{"num_attention_heads": 4, "positions": "rope", "optimizer": "soap_variant", "schedule": "wsd"}
Each number is 128 + 32 x the weight over its row's rms, rounded and kept within 0 to 255. Layers, rows and columns count from 0. Numbers have three digits each. The size before them is the row's rms in percent of the matrix's.

# down: layer 7 MLP down (transposed), 320x128, rms 0.376, rows 105-139, columns 0-127
# gate: layer 7 MLP gate, 320x128, rms 0.383, rows 106-140, columns 0-127
# up: layer 7 MLP up, 320x128, rms 0.399, rows 106-140, columns 0-127
down105 101:129153137118135122164146136161097103149131128153070077181177098125107172096113160161167124102160121152091087119137101055109029141126156157145132062136107143076101176117147164109125147135151082126116130106171099112168143047141147091159198153119093171113103085182141156133123121167162090078096130179130130160110102092133107198059129074125086122152113115138167121138158106138124093161109
gate106 101:101166087194122132166100208113140173126080138080135114129101150150077095119192103121146110075130201175099099083105139143114105130112162166112100137067143143106096104139106149149121163186149032076125092105100105147159124083117127110071143111133154111187089180120146111150145156111134117122180132128143110186187143141151131109164130137058114129171149097128142129148197152126142171122139
up106 099:105119132133099125064131086124182143172176082148106077120120148130166114099050194144119094130172155122077180093135043122154182131170098142145138157182111161164147172051105110111078126135126071172141146141123195141113128110153150148136108101113104102078163171118072129147175137128142137129140158165081085124108161118127130125100155155112134112075085107097140078152136145090097089153084
down106 098:132098087111170169167123198174119138111125161066154143141151143131107143143086151105119129121109129068195114117070094145120155064125148131124127131143107102144164125172122104124138077173095132048134149144162180111157017176130095129139138165167186153189111112086176142110083056131125113091098145142125151142105108204081077126125126109154147156135116150158106148081137161112119125120114
gate107 105:100083101134203140192129136093128117171065176143189159098179121132188103122107164095140121127106160154087113177143135104139127192108134139131120122082119112122113143136112140126104105095173161078149159111178175182177164139128123112057112146152151119109202147135148109170083111138144098134103128124123159091063143182157114168128058084185100122083143117183115117104111094151103143075103
up107 101:137137153083115144089091160133120095149081079106155085176092188107111133081152124161115046167104088119129122104114145083106145111084093169131154126131110114181123133122127129176152156156111059111121113110170069185168104148082086189099122100118048122121117182154099142160156150122078131103121160136129173142102161102042157125183151110110147148102144154099161124117130131151158058080137
down107 104:131117146142127158149129111088173116129156132205114166126141150130054088115097145157134166125174152123130132158123128127142131151105050118079174148128183084112168128138137153093107154098149147177075099144150143160140192113164131083140088168068035109061080132155163180094137124137136141055115088059175124094096121126134160116120116069152135091165162132148142198125113138119102143125146
gate108 105:105108141122119094165129183121116152088137108168099139180159104181140079080077117197075063098115120161108122111194115144198090117121169147111084111126167094218145129165165131151080135128161136119141094124142143134108166128137127132109116118172138179164110096156140111117111115136081143116115177130128121074170132090148114218165167117081127168123086185099182061113112148124158139116125
up108 111:087115167117123164135177137152094103128100144140103133100134127144206153137139092084114140147036110157130145126066130126092157122069169162228109127122184102150095134095121103116132141129168123104120128074143113152119112105135187115181133105095181130121056145144113131139092138050183107137094145133098143142101064136109084155126096170143121123133174134090128131188172097071117081171101
down108 114:118170088149140130075124115085149130175126173132162139128136161116091176132090123088094159112151145108095095159169122158075126104140082091072163092144171101133126124091160151124173118150104135165150170079075148091139150136087051091080065151164157108094072149122158111111168146124121108124140146168112119122137095170125097062082133092160172097133148169100144118141123172186196167139052
gate109 103:119034140141165063087140135153161136162119119097154187150126143154089140114113090131108145104116129165149078153093128126126133100170083127158096148153112125147155173215081176090064157123112099128116150122138152139081152175168162119071169183113197165091153121140129119146130062059179119121065147091136151102110105106108139137147149132130149160129129123107109109182143205156176148145139
up109 105:131140156128101078151098161094180092118158122114141125130100141145130098108112129140152222132099091102162117159147123052121093076109129085143166168154154152129135168131179172184177083161161149141177144119130147081144129129077091134145153173111138153143146117072088100079180130225163080106182127151088118178135089151145138136155112097144127165134127070143091062129068119164131112120129
down109 101:122143165170054105123109097102117162129082114170104139131144144077115096109149153106111100181114128111151155110083117115137112148153145120164150081125102146127111131142132120125134146143147099134111124139137158106170121145208155148183174085140157145114128099118058179109072094125087156101120131135109141097172078160197107066130152161122097209151206177171079117111085101200127073187136
gate110 097:178143151137136139101218109057111189110145117174149150098108138156138122104118096092124163135045135157113115095156095100097128059139161096152152144133176140178060135112105116094159134128116154129113138127172076113114092181132103162156095101165188180174141177178158174173143117151111147138125141135146122104164074126146109100107143219133144125104118144107097058118140156173137083136113
up110 096:139108113102129129132152176112111186138158083135090144088080102163166132138122110143162206145079073133152163133102109077118147135163124107124171109165149128154103091144110111120119130119162123146133147106110178074161126140121175115121043086147148142151119131100150212164084130167063132100084110111088182139166078103127137136081138217149157145062080159153158093110146199144125122097116
down110 101:094106103157131096087188164097146141077064131099152117146115095071133188047160139109104104091115098125123161151170123169083136171053115157187130133154145092120096140110073104105185137132136133123224072186133099103103126128098099169091087154135150196136123152122138144124062112084154096079183135111123139144070119132142124079081171118102139116139121139119098131120146146146129129136099
gate111 100:213152100077087096119120154137118096100111027130127075117162106183176142084167082142138135061125154112137125081095087039149130161163172135105147126111070165117109108122197141163126131115154145141114128140106159151146129123074195122157144095129115140141139123099155135121083130153211087094100147117118090137171153127176157098142111181109101158183150151121132103108133125076124121149128
up111 096:165106133110082116153123141101119150100122140140140120104099097165146135124157109061202127114131151165094105124107116095109129118128155131220115135130074152091093107123104071170172090099181076109139121095117109104118161123066151097180133097116081126183138068066133140161092182141187091190138102093098159155163122149165146126101170112133146077176142172118128157148137133077054114162087
down111 096:118136144146155134092101143089138052112129120135128131053159091146177057194076152120185148116093128135171098125192142143139135102143146119086096122082089124115135132090143162085146130123078132136137097101154117112096144195112137182202108119186126102091126088096169085127135129122090109128126143110099201103117137182119131046102111141172193080183174111147127123143155146080133118125115
gate112 093:152110109138092131162094103114085092096078095177071110091142149124160107177079071124164149099159129119142160111150091188123147127125068136094190141164067107128118097120111105152191118138105157116115165153170091095128133101129109136108154143108135090184120169076167170111203131130102106162155121189151075132106147089094163047097157143096118137159100138163175126179078160161128120135169
up112 098:047074081160120113123114123134176129124106127112157094145084111104101133055121107127046131132058128124068161078093160119093122203121132161112123089114086101144173184094122163141159128102106113121157083159096152145122158128150191111146078084137155087091158174144112109108097112155150171144096111088139085111126116125158111165075109112065080159090176083119132142168099093120105114151110
down112 091:074089102175215133101147119137134148131186109140135155166110120110111116132109118115120186080145122105098166109134112077139155114129113152114211172127151170133166149128150122117099177106134165141139050114105098202197101107125162095067140138108145070145107123139061137161137206123069096200115118123118152106111154146177109116114136099147085125127132093189119146202116131128141105113103
gate113 099:089185119087059135075093086108155123152117112175118087157151197131074114075144156102088131127145125120175089157104149102166156103181142132088159142147119111130148135126138078134157158143139094111144129041081202114212056158163089143159170158103146150155121175125128110120134109092128137174164140097125098154116088162130102155169172130154117129134144115106112151097089129052172162128134
up113 095:100138174079172162097099172143156125124136082116104193149174126137161124124090131118148098082096071152140087130134113119119195162110079175068099106126143161130153058155090066166127097116133096069218108132101168154148082057119183125120195164141138141161121162108114160150121174166112142091128091142101091152106104115212101121141148128139163103090123127112119110148088118124139107143132
down113 099:087134070138112102150152110120142164125131111147117160089142117122135138096181147168101108101103136167151116165085135177116057053135162091105162083153114138146139165100154094126088149111184200120142209141041169147159173139184106141154166162087140127154108104135101151112131133161107106183145122122098110134081144157115153141109139160065163146107178187146181189146182151085129142124114
gate114 092:195124073186102143125118110198125105181093152118112191111165114125141201168176180114135048090140095142122127114090099055084149123159123113096087140118117070128124123135161084119108156135106097085127120177120116134177136068105104106156123094095130101144111140104186108137083134087151150137136155134116134110127148173103080162134102157156126126152053132206148165167113130119106191156130
up114 093:081123107114124189174135096109125110120118082125171128073120149145150131141137138099131096145122182159184179106171188105094138127150133094132096173123138095172092116145135124144162172137134093118173120118093173063164132087128105130143114134110179137163156153124168180035142118109161083138051131130157195102152085106106154088110117131093097103125114123040142163142139107113181145069190
down114 096:115138178177125124185099145068085114087130132108152156085123170146106125064125118141089136134071152120111125153114137113147132114114060175096120132160152116151149080157136190154185156100144118071104146123112161121089101129123138122119121102115121117106179124147138095143199197108175053111132173078166186201117232107141144135155079082111134100152107144082138099124159124121143104106110
gate115 099:073081125144124120104125153103096170097171076088067156104131121127134134150153102075086128099143088127150161149087074138095153152114130150080137176096121172184156103093166098087205125145160118131134171153107188107175079184114142152145178101144117082086115097141114132125147146129127145127149130063108141069131167102081103110112136187123120118098159066137193149130107098055150180111143
up115 099:117233075091126095164125157129075073138150101084165151179132131125142134156133044117114162143086128122125100091160157128078117142106080125073103092149059083121112138151124147188070149126115107118073128078052124100127133098151142107080071099158109131160142125104114131154119102132099183142144121174116082158110100135148103184113152112122127100108095125162167088211124130139157134116120
down115 103:130086121116132126109146137124074123138098140087123043122122109121095122185088119158171110115165120132104155194149166112183098063062096085159081101121081062143089079150129122191111108149098101162135107156121130143099087168206094140097058129105119126134156117153118138162161159106143122129150141162132134109122127205159162138082113096156068154143140170105160167175182151104162159130118
gate116 094:169103131033087181115111179109090107117163191142104136125154064145167094124155128093118140122089161103116080102102094104087126142135094082122117147152125136107085104080169141122158142201119125109099107101100123130100152161139157057137113183128141115084065105188138112081117092138115124132182126118208142110154145110130109156092121137150122140121188155127143126164017117121166121120096
up116 097:077125128154121132165108058103108110098096161126123091078179131110121104155075139141131144131125136132162103150159163117175108118131213224135152153133118107104134126072122136089091119126120116132143161085123169131179140109196105090091159093138158149185211156111163126182150094089174100079107151086108130148079097170124104109119146107111130097085172158090110066091185120105102131130158
down116 095:099083183117212194076159098102117136136147109085133140153193146082095165180109081096156151103147158157174146133122113163115113113145148180124145113163115158111115133131167100120058139027120121111068119161135203139153107112120165111128100121104132120151139150045091099131113177118189179109107150112129124149083101131146112149083166146092109128162165129132109096127172116145152155175148
gate117 099:186085118088145106159160114130051143067135126157084128090146197120153115110137167171160159124071054112125098094119120148110083149166152106075156130135135145126083119149165139096096155145112198170147118150113064115121107126160109155151133163107158113117106144096150135085125108134182067160104096077104090118145174111138083104169179103075138115142097113067150163164131171116091108059145
up117 101:162177189145113112104190100130126151088160116207076141124138146104172160115107103093145105139151144159108065097192107155146151100132114168127112168160107068095132121098109155168098131114112147153122119137178131149171136099193133144126124131158163125213168093097154130132156156086093126094139121171107135055137135153176105090128159104102163154168089197127145115056120153089094074140095
down117 101:105140178085086134101130099129159128114092130157134111166088124119178118101147127151097075157137100211145089090122119147129152092149181115094127085118106141128136171126152140094184137103138099090128118124153162062092193154102135120158132099086150145171173128134079186130117147133090143110167145019165069181191093182188177181105114125135085131147154126093118145168134139128138125093114
gate118 095:122101146054083133092135145116160091132115130189161136129120184170111116170123105133126160147162134159128157004142102137138123140149134125138098106133118219119182121104152184167176141132196146136071117165124157170134149173130105068177123169072161121158116153117076114075126156101140146134179100123122165135085129158126152135177142109119162100153159156149127110120067157104142114064133
up118 108:132171145060118132148159129167120155157158141144087138093055158153178109170117118186151182116157142145142168070172103096098154138181119101175123112136089123104112114098189159185140142074104090144082093169144168132092137163142115079176190139179130161127116144166132118130152151048107126095155109172129152123103179126127107120086123134063110163161100133133086160130108104203167147147123
down118 098:128174112122178142078047202155192074115158126052099118100130116126105156167169155128157144130144125133129098115178178121154139158127122132120108117161151120140126175153090160131114108161184117142180110176056144126113167135147147075132050133096134128141127120128064138123091145090138078122151079119104129108059153139116179093103164159134165107093205141209146147116110131131124132118153
gate119 097:124154133152164125108100173130120136080137128107112144121148117165157142056092139121109146103153116168103108156153133125056170138141124096112196128057105197125080129115068075118178144198152118096126155156115138138081075118119115133090157117168147173149124150145038157072174163105151164128077125076103149114167045136124086171139118135101131153140119106140115149132169132103139179059133
up119 092:142056140163124125154098106127119190153118140147126129089120199149108142110207106092097102132151137108126083153073143104082132164164175146182108124191078125101201112102115150069111173134096140124153158105094107215094125138146143142175165116134153161166184083119078167112104107131125126118127132131078090122171125135111099115099138135145061149063144086103124177117136175132088179117138
down119 100:117087115107131143134130139100099143121096119129106140091196164089101085080158087128142147104086107148126113095134125141139099171156124204185134093150116096137185115096217180139118118059050090132170098110146182170112137126131195134171145156131153146149138060119093187092100082115188120106107149084070093132157156122154118070165173156161101138104117111100112119134157128174115135128123
gate120 096:049142064064121166030122106192149132127093087119070124134081096096132115105128097070152116103102141142096173134124068144080105069145119197121131103091071139131145087101169106136113157150137112127146157148093101075152057158114179102110150116154135075143145165140145123149109065092106148103129121150132130135091142099124112116128133171116116126122098138146125090092137177085131079116061
up120 099:080055170165168155155144163148131035103082180134087177101046121094117184118135071177104091096100145134160181121119170087149110160120084112119129072130135108118147103138172102098066119145160112112131038078089136130145133144141156094166147128143153111124091121170138128146129140123126103072158157101123168138115155129102165168136107106092157179130119141166145158154109123077155125159091
down120 100:096147145060110173096156126115152157123130126156201122111087168155127059124192163150141073170113097148112144167129064113118111078166101113135102132110139175096135122095162139148108118119094051158119110146183153193102113128164173109120130122144091057219172185068135148085136076143153159134126101049146117135158134121118110128165145116178121122108136130123138104061116114130140137113110
gate121 095:151116143195105081177095086134064118086092180163131114129087127080136128128163126202124099098146080113071180161163103105090110164129131102165149063123186108125122101162150128139119112135132138144120116124108125128105048134206127150129119108124088091168080071166105123151153181122141110145151116109197076119154138112096120061106143102100174120128051073129092147119105124164104124144138
up121 096:150105139055052143160074152186101118181099163094126106118107145179129100081101126153141131141149123106095122152158110052105133091084126070097072132152155098117089115152186151165071130089152171098157140139137146155141107083160143111160090147094147119114179157078153113160130076106125119166132104159135160070205126119101113145116149072098076089156118115110162111102106166145077091128094
down121 098:131180077165134120160133159080095094176076143083100120112127190119217160106117105149129125103103104141115148052066082108164172100082140141081168119146159128140153179093164158103117139125118176113120115118101194153132115113146099120154101108146107128132126074079146138135108117114084148124131116100177076181099163150098131095131066129085102112139141127050202153140160108076099148096142
gate122 108:119122124107145124129124146152100135129199082121108159136028189082107105153179098169218148141115143118144097144167153104123192095111146174165121161101113135134173192178203127160126146155102138187071134103149127143138092117108140082153132136164153050177104093118102150187127154098118140100100143136148118148116147116113133147160079097108146080140166151138093067086112094131117111096144
up122 099:157125141161041083135119111087114101158139149082142111120107180179138163157140105127144140149082175165131121161143157135141198141097132173141126174127097123122177179119140145060108133133102093133114138135149133188085140125192114078175140130159125047139141095118159139129086164158126171104185147182180048088142203135103114131107130099101119140130140117084106065125172174162124141125153
down122 104:166091112105118113077108105089183144122132147148161161167092066109161120180113149113171177141101138142131139116099095113112119101140152160147146103065081118064133111154221123122126071150145191172104111111116123130131128172192144131121094179118166155102170153092119082097154114176155148122124146146151114095138060078162175142098124145179126133176111154081199173149125081086106146153156
gate123 091:166145120093160119207146069098158130092163072159101135173130113155133110092175091111166159103095103168137098117139134104177100127148112160127095170083168175137047130105101103201139146127142145138104175079143123155098172058153143104136067212091101117111086116138058180088134174133117111124127109118115177157107098105131102133083163126162129158138122121150067102146086132133142158116123
up123 096:162161113101092079106122166136121132089081158129102125195162093113144120184108101170135161133141178142124151122127079156175111123087096166134110116107111100102104130129148210116169111145105085150074117203128165121067182134145086136084173122121115157132090164124120132121115146105097153114134173102104129179073091178140146087055112143162174208073102143147115089156119177127176123157102
down123 102:135162137133077117104138121178136079115100210122117165158139158066160126101107080178158091161145145130152133108121121091098157168131101097158080100148151126131107129101119140112145117114092130133114110129119118154145127154104108099081127175125109137171138094186064157156168210094185085130100142144167119176152186101149126116041079081119207102085112184142142115115106147160122204128111
gate124 109:079127101105132061147116156177137125093085101156112061108125086092120157169079099059089116115124192145193118146128127122169183144100116124169180139130204128124155225103136152151151077101126070101105074082167118093130074106110131159157153143139114145140100123143128132103085146092109138114119182110124114162151096142146116168115136088150121192128130106061144125115114149184142126156178
up124 102:098146133113108128131123135150107163091112108164153074165191106126144124146118109107075119166130165231143122151072106085141099174131130149114100131126187117168114117099079129103126114110098143110152122149199136115125070137163129118082158109077139122171104150125097051089096118188101072113111134187073169140158110135160062114087150155080123089087108162159113084125194137175144106114101
down124 103:149185081127065100069060148102069086112116119164124188087125143126096118138137205154099146099124117154065124194130111144143107138134152145093074124108162134130116164103101136141096160124120133078156083128166116127093109106198130137033142167119044117130095160131123153177147128150103170159184164147084139107158120142139115129153093154114074153095088066083133138130139107127107107128134
gate125 101:178141164128169148136161172126077117179164114107180143076111166158112094170111117195111114127089110186130118133090132182143152157173142123133109134155130144127119071188114168141077114140144102092089084061095074090161092171130131123165120145113108144170143128158128107137085128170136142148140072129149114128156149135160120060071144103141095231146212115085097129137160143149107105160136
up125 102:194092179140125111167161144160070142162144152135119110076102146149120109163122135145206145160131095117047141079107122165135112138123099162061108117185129111055141104158126140163111155079093098109150103139135080137178143180140103133112103082131148138167141148190169078131126133164089126163145109142131100184141127131112160060150147125161122135137242148122122136138090093152108095177146
down125 107:160136132132126130088075095102094131095158103129118166078102150158202139155113136146126144144129080089101130089109153173078152129127122116134111151131188138112111128105199120124083092063175177064097149170087077130114130178130129077088095168106110100135071109142105148163139143099123152139150082143110175096103114110092163094182056200168121185155156135136100115137128159117157083191152
gate126 105:150127175075146155090112134140115153150136136142128122146140139070159128126125135090164116120102136128106120133091060112106170180145114111145165088109087136078135093079091095126183126130096175149121119183161118166121217193122127152153119140187101073150102132182144106085041167115131167170139160088167112150112139081065117105130129089150110069134117099110136065180089153152121106082087
up126 095:179156073170075125139145207133201090167111166159122103151088081110173195131180115144140074098095177160112120137161136165104111094132106159168135136135120112150164097151140162123122109176108128113109183091122198133079170132106143118057110109124125115149097174147130154136131093112154099121100073139091139108150141089136127172164178126100144128076185175071168163141167160123115129091100
down126 100:162134117134121119117129117155124067165139126125133116105118140129126131054157151151185100140135136083054074160196131113152129135068172144152128089143122081067106068132121118140153128115137122142110133083134142135077162149154112091138104128059170205085143177148120211109115094160115160151121184136161092124166169143128091165113168158121190056048171129144109119148139127157105141094118
gate127 103:177079163159127103102140196115139114187129144111108108095121171190098093055115089158146145147146117138111112124181195084154090199063137124150082115131115108109132112142132142151127051151130105162106096128139148121116134077091187182120158141145112113141145068085096153126144149120095088188132167157148112119063095167149165157122103140115128143088104117115166142037156150139092164129100
up127 109:089143143107143133066135135106115129061083145108154165130097109141147124097103094097169186065092136073115122073133189109158138121137163112159143094131071142105079147098113129180086076180133151113042105142148126134128093054123150151158122181138145101123117122132115142102115112157090152185161114146169056092124095139108110158146137160161132089100124075171113082140131065087158107192140
down127 107:170090085136091177168124093066124117136073106145119113151107104189102165119113115132123153131107115058131123206115119104134114171120107118193111113128108099134134137128185117117074157180171116135157182166144122155172143178150094167193165156128100164065183145173176121173128128136090115121176166132142119128101099174168164126091154130096168100104146089135068111135057144081108121141153
gate128 109:154123162134141179084156203176180159141081176167129111084123142206113148114087134142111139088107114097176146136124086110139071173147092089110126163145069166137132122109192116091115099132113107071109131115120097084101153131093117145102131116153159113127198114157124121135160174117160114158117136096135195149130170206138151164204096121109069106122163134095079086102154152139149147087098
up128 096:137130121123175174212107117096103149112179140148116101137102140148117144089163080063095054132202147142108129159115138165126183135130089108099112132174119077128067142099046113185107121111097079106137132109160093126129082134117098166182147105087182134166071119103163189213115106142116136139114122137156090129126115121118133129161094084166116097081139105113093111073153153101111097146142
down128 094:086070152114116152160203066130118138118150155098128147107133155106083126122130132142127090193131153158113141047146156134153084151153147116110116117119155093162029138172111175109166085148063144166117166127109163117111159163116091112119096098145071168101114153105106167168134130067098115131107163143175116057133147133085152130111045110130121145103114162159134096176143184128113143190147
gate129 102:172125136127074104127065096080119149133136141173167135095178162188175136127128128075074096074151079148090047109183124118146085123183115129142071085134114124097120113128131160131104116160039113160104133130094087129191141098171123127126156121093131150112109165100115066139081139124136174091100142143102088161091169172189192107116113153123146146153153129118191151109143152133089156142135
up129 099:086150161144119128132056156142119128163134122085168132133105177073118201139193149126169145207174100107124145128116097128078089172117098149091148112182104109096177181096126162194093108087068152104131144114098106173148178180091117130140097105084113146138106144169173098077174112152164146135141179091132134104097162129113143106132105085115169175129116065107094124120139124191102148133123
down129 101:080087137166167129170165087100107144082119134158167163133121149114076126206123100121077153160151147089149132085134144077106112144104164100180116147210069148102144064127141079113126166104114162151105162090086165089165143122138122125088096106132133123138110123101153121143125100084085097163054112146124200139098160133199147128145134145120080132109150193168104151083067102103158155117154
gate130 095:143128166113145134142159128126139157120127084143147100095086165107165080058125112132158070078191177121141118139132082099125140116132134137142132096146132139101136154097083086169146148109127047150048163124119124082155151057112110132150115160098079157227133079151112129140110157156171125104164098079094096150105102177146151155114121082146175136067131160133102065112113129199137094149092
up130 102:119174172127156130120158110113090135110128093178075197145103100136136060096179121195101120150116130118142171139131151149129122141166134197167178163131187154162162102161102141109133115120154067100170054186140107158160142159124168069177178131143150160147095130123118151136133121154089113158098111096160101099120161110193178114105149153147107081109129139084141086220104119082154131137133
down130 100:131123164073164135133088105167110062155149133125139153136151079132116126088069109077152131095132085199135142109111110168112094118122192114151187115097118128106086192173096195149114080162165133121095098145144154119128172135122136106116160098094135114168157177083088123131143097128150130134160179133142121062141100171097130141088076125125132206166107153036157089069146105161146108147112
gate131 092:116102159181098124134144133126135117161081075075079062131154077103154126080130118129119092139177111113117105101138110065078092118148104144150153150115123118089079218041109093130094091125095143167133107099141038111112062115147114114138153134062114168120130083156071175097152132084157135149140137117121121166166118136157094118165149143166110129149107131183122177116141165192115111091130
up131 100:091130100115122159071135141107123139133140103159195139092178102200098142190116118038116139117110134103131104160144118145153133174103094088081096149088045164127137137126144113121153090077113153140034162113150144112148146096160181166133115127150043101092099120078181141119150194164140103107105080102141106055120154136098128120102174134112150099148144090136113101131094144133105116092147
down131 098:101151087128120147137137126174100139142111075085062146185078094113088111084124143201172148151136170142134088121119144161117080147126164137150144130104169065164094104136077108143109166189082136137160177173130136135141116125145147072059121072141093167110124147138145141162149099103094091142195161099198167162150158104121141135127098137081126065105126152143139130118219095138149101106163
gate132 102:134167066119129166126164114112121165129092105165102102137138123110071089101131121159097164093086108097174138109158139106151130141166128161097169170113084194173108145180180178110108132068146138089152123126120137123122143167127146063135146044122100139159121101167201164165138118139140151136129102132168132151128108181142117108171092097183163207121165104141174211097114123130087111172174
up132 098:130080141122117089092166140142099104065129081130154156145169137098120118102150118167178195116114087096092110122069124188170147101130116165097174147069060150114117111141122195109095090088136084162142158168083109137144108154080160116177107135142160068124212154169089121067060074128118134112144175140137130128150126135102100124114145134130099168123102135138191085116186105118138130143164
down132 100:153110108177110141162052113185171115118130170173134133166128119089099094113125229158109092102071135138227133134116131136090156153139162174105156140160095131092119096118096116140113187143169146103140108134183195122100156102107148101095202126170133166124127148114114147127112098112150131124133090124148089150134105125163149163088118157152081132142147129095117184040065082164114113131138
gate133 099:089152080140161091113159130087140055071194100100098134126091136093138097142147075128129149148161169168193165196135143142136142144179170157165167143132145152138142153150111116115097138141197173157174130130150112136187104144126088111121156095093138115117125066144134093112129097142117124185123149137140136172130125132116103110131131163083069155163094075169175160085182153061128054080133
up133 093:108100119125115115092187117135079116179122090163162159108123157155132148163121074101196107131110132077136081136110107148080187154136181114149107223084111144135074112147107151076110067131134132108130089080130091115081130163079140123116197180078164155123118123105116139126146105141155121155059123202161120135122136132119067143113144161131157107077165139153094139121133135163207089115090
down133 097:092130084115139186128102109117085133092103090124045163103151080137130113106112155097147098133127121182124129071123183153102134150088114129151162142149121127109129116138160133182140167141119129096146129118132078167082189107043078183160087080092090070101136054147138130123183115136133112138119130109115113104106167138177113092143137105141122100215116148072177177104094085107109060131130
gate134 098:157113070198132177145110074182093075058096146122111130153124089128104115146124147141242147102143139173157121198100097124137069085110130165125112147114105112119115158131154143189108081130114171136136080143074160130116128134053144102051115105140155122131130084088095145167114079146157144120127183088133150148126082151122127114105111127120110117077158147163120092157094148136099132191107
up134 098:139173137134185132175153087164115114127122083201094181089151087139085134106088126198153140107138147157157102165093035124152052088137159104124114182145168144136133147129170135106092156138056136162134062140044127094138126160110167093091107112173172146139152136152095149104139120146144069136162109114116115152107097122097091064112113110116152112091164132096153123117109156141169116074127
down134 091:144133134061078157095152052097142149106135109138142092086145171082118120095143179133101118193131081193100059159148173126199131127131152107132090099151113140133144119124156135197125156138099113162110158123095097164070131180108147111111152123118150154099159176077156153145144087138143088129228094110123129106136094120110213119118093121126172121135081160140134154128181124140070166116137
gate135 095:118078168142111118070118127175168116092126112118104185157113113109121092098138090102164120146143111093112115144088069127170117134131082096098066090147108132142157155150058094137124161135135112177130142150130129157133103169142205141127134140098128145112086101136064078129188182113073105162134100125064088163130174127174130120131143061164109064114133029139156093094158103131092095092107
up135 101:134163141127139119124042094124129099110216133094169121126125122108121075135116116093105133086090168055150132146138157158107157143084110148071123114071111176104132145097154119121027107088120077129127207109099159097091090065158104133102111190144185143097143141155129181126106158149088134127134182161153199137157128127163102120094126131123111072172161103138097130156095142120127094134119
down135 096:088073140140126122115171189182130093116061123162138081126112123175100167106146114149139105130108041119172085166111159135114114095178141098132111126123116107146092111165115138133181146103091089094156172086124139126107150142110128120139149077172125182129071153074141144110128158086113166146131134072162119085040103104135121105137145127131003146127154171115108090153138132075115165153117
gate136 108:150104124165174093123142094152097147158064159084086082097084130141090116105161202129176101168131128148086096161100056102181118163162128196137147169123146133115160082108106132089132083125143134141094139162164084122100196140074170095084148181167029179119139114109098115140072105119175143092133136119141155121113147076125102117140150142093113156151129084120126111133142170130110145110181
up136 106:110041067100102156166122128104120156142104085137139115153126128175117113133135127129101086117159168202117152139197139163192088069208133092168117124144124106176125111115106146129136105087121159175099088101160144189119142126131134229143172140142117132155128164112136096092144148118058106138119172078119143150132125182149140194126152070131125132090125145123141111204126166123120138139074
down136 109:160148128155152154066094086079149095135153119104206177184105174153061102165121117119111170098179152131100140091147083119130120117157127146089132143163125076149082097141139112109194186133091143111112119173153105126127166196055082119082120118168146133104122164125095144128129169046161111127141101131104143121125152108156064149101052136173106135115136122095130128106111152166106120058102
gate137 101:132117101190149151059094123164053066113104127155116120141080137170151164165165155116100107063086141159147166109120146173107193051159131157158129135172109157179056142117098147152152141195129142179063131171114155116136127138122142138154156141140101129148095122092155147100097150088112135128181108101100128110151168129104124113159137143141122129131185090146189127162053158134099108094181
up137 093:173102138140158151110144094103147159054129174155148097136154093126097108102169128096096130112156101150080071126154111128142123172076137081127050134118082061109127138104142152097118106115053082107186127093181150149174177164118124088110109173099102167143108105076103107136092130136119093140052196098113186105087148105112089125142116066117128167097117117084145127173108120145161139099086
down137 097:184101153131071076070099108121141160092156081114135105094146150139165086136169081138183094116171115118101112140102105120140125196123103173102111116082111167097119142096179131131110118115132089137178121134204132105112152147117095086105093135208170080118142094166125133122185146142167056136168121138102181129108099049154124189122176088119159116115135125098129122127101110188081080132109
gate138 106:136155153056171108148168144141131188117125102129122161135179158133164225158147138122164117141099128088120127126072072174127106123138134085119150144151133125096132107117146133158158200094159161178164190122138165136098086103110156166099124132087127165155076107087130118114203141189174155106171158157090113108114172091133154055110154128173112127171162144139152108113104157090166178147082
up138 112:178126113174116115151147126148109164179127144186104162117156161059138092106159127118092151143132078149153143135078120094125129173144176105106106124121163216101086117113146069118126133138107097152141109114104152154152158087135084133187186167170165155125162072107099186135164170098119180111108067092119176133142145073062113099131056151085091095134122107141100098173173115087108126144129
down138 107:097129104190082101113046145095125111181149107119142136148204067120150080092143167182154151113135141170110177117181110124091135155121106114155119090118071085185161160125106073140121142154127118109138097101144098147128145147116133102197103085141140112134155192138068176098123125131129112172178115117146143127089104134128074086076136101059169138154105070142111122118085121122191165172113
gate139 099:162107135169178156168137084124125134086131145168189180121064112149066121114110144154103121134145125147174125110095120129123067170144119060122116112117151118123159162095130180123118158156125067132129129117113154139170075113163124083123201139169162197178101181150122093114123096089123135128147136182176185147106115114101162167166135125136167160188034116123141106103132145164146204126117
up139 098:121118138130154144077170154103126066178152091103112158113162118127142138129148165173104090181104131163180022153215113106094139159135141198151110107138125130146079161109105094113135080096129169154099095133164128112159094169160106213148113135121077138132125112120101161143127168163153149154127085149125101162178100148155166155163147101135188133130144136070167135101112143077159058140138
down139 090:156103185118171059133180075135131099182130208096070153074122136128127111140057160128112125137121050126129088102167087164118095136168108093087149113147155166165106136130131091138122115152141129126129163144109180096164161143110101155134168134115120047147132175119079161157098133081153129131094106118179101154176128149159210160094150070080104145149168091110153146122125099145164153146137
gate140 092:138112131102125134110068151053124103023122097077157139102135148114123071093161110099106111058153116100133182128152171100137191127079164122099074174155090104072082086154125134144165132124135166118142149124166138094151096124120138141155133080102161166165140100146129117166174134117155121176152113070115125116157120128209150159110161082139098090077179098160114164130118179135114079111120
up140 096:105104177114109079082099137133090138172145168141186131143151142113146113123111200151167124116099128100151109164091133146153156110142197116160134173074125149110140117097106149142094117130098143086185107089103136049155152141133181190141128141134121148053115099178117102129139148087107120150112087123188105136120196140145098088153117140137179146197077116120102136110152219103053124122172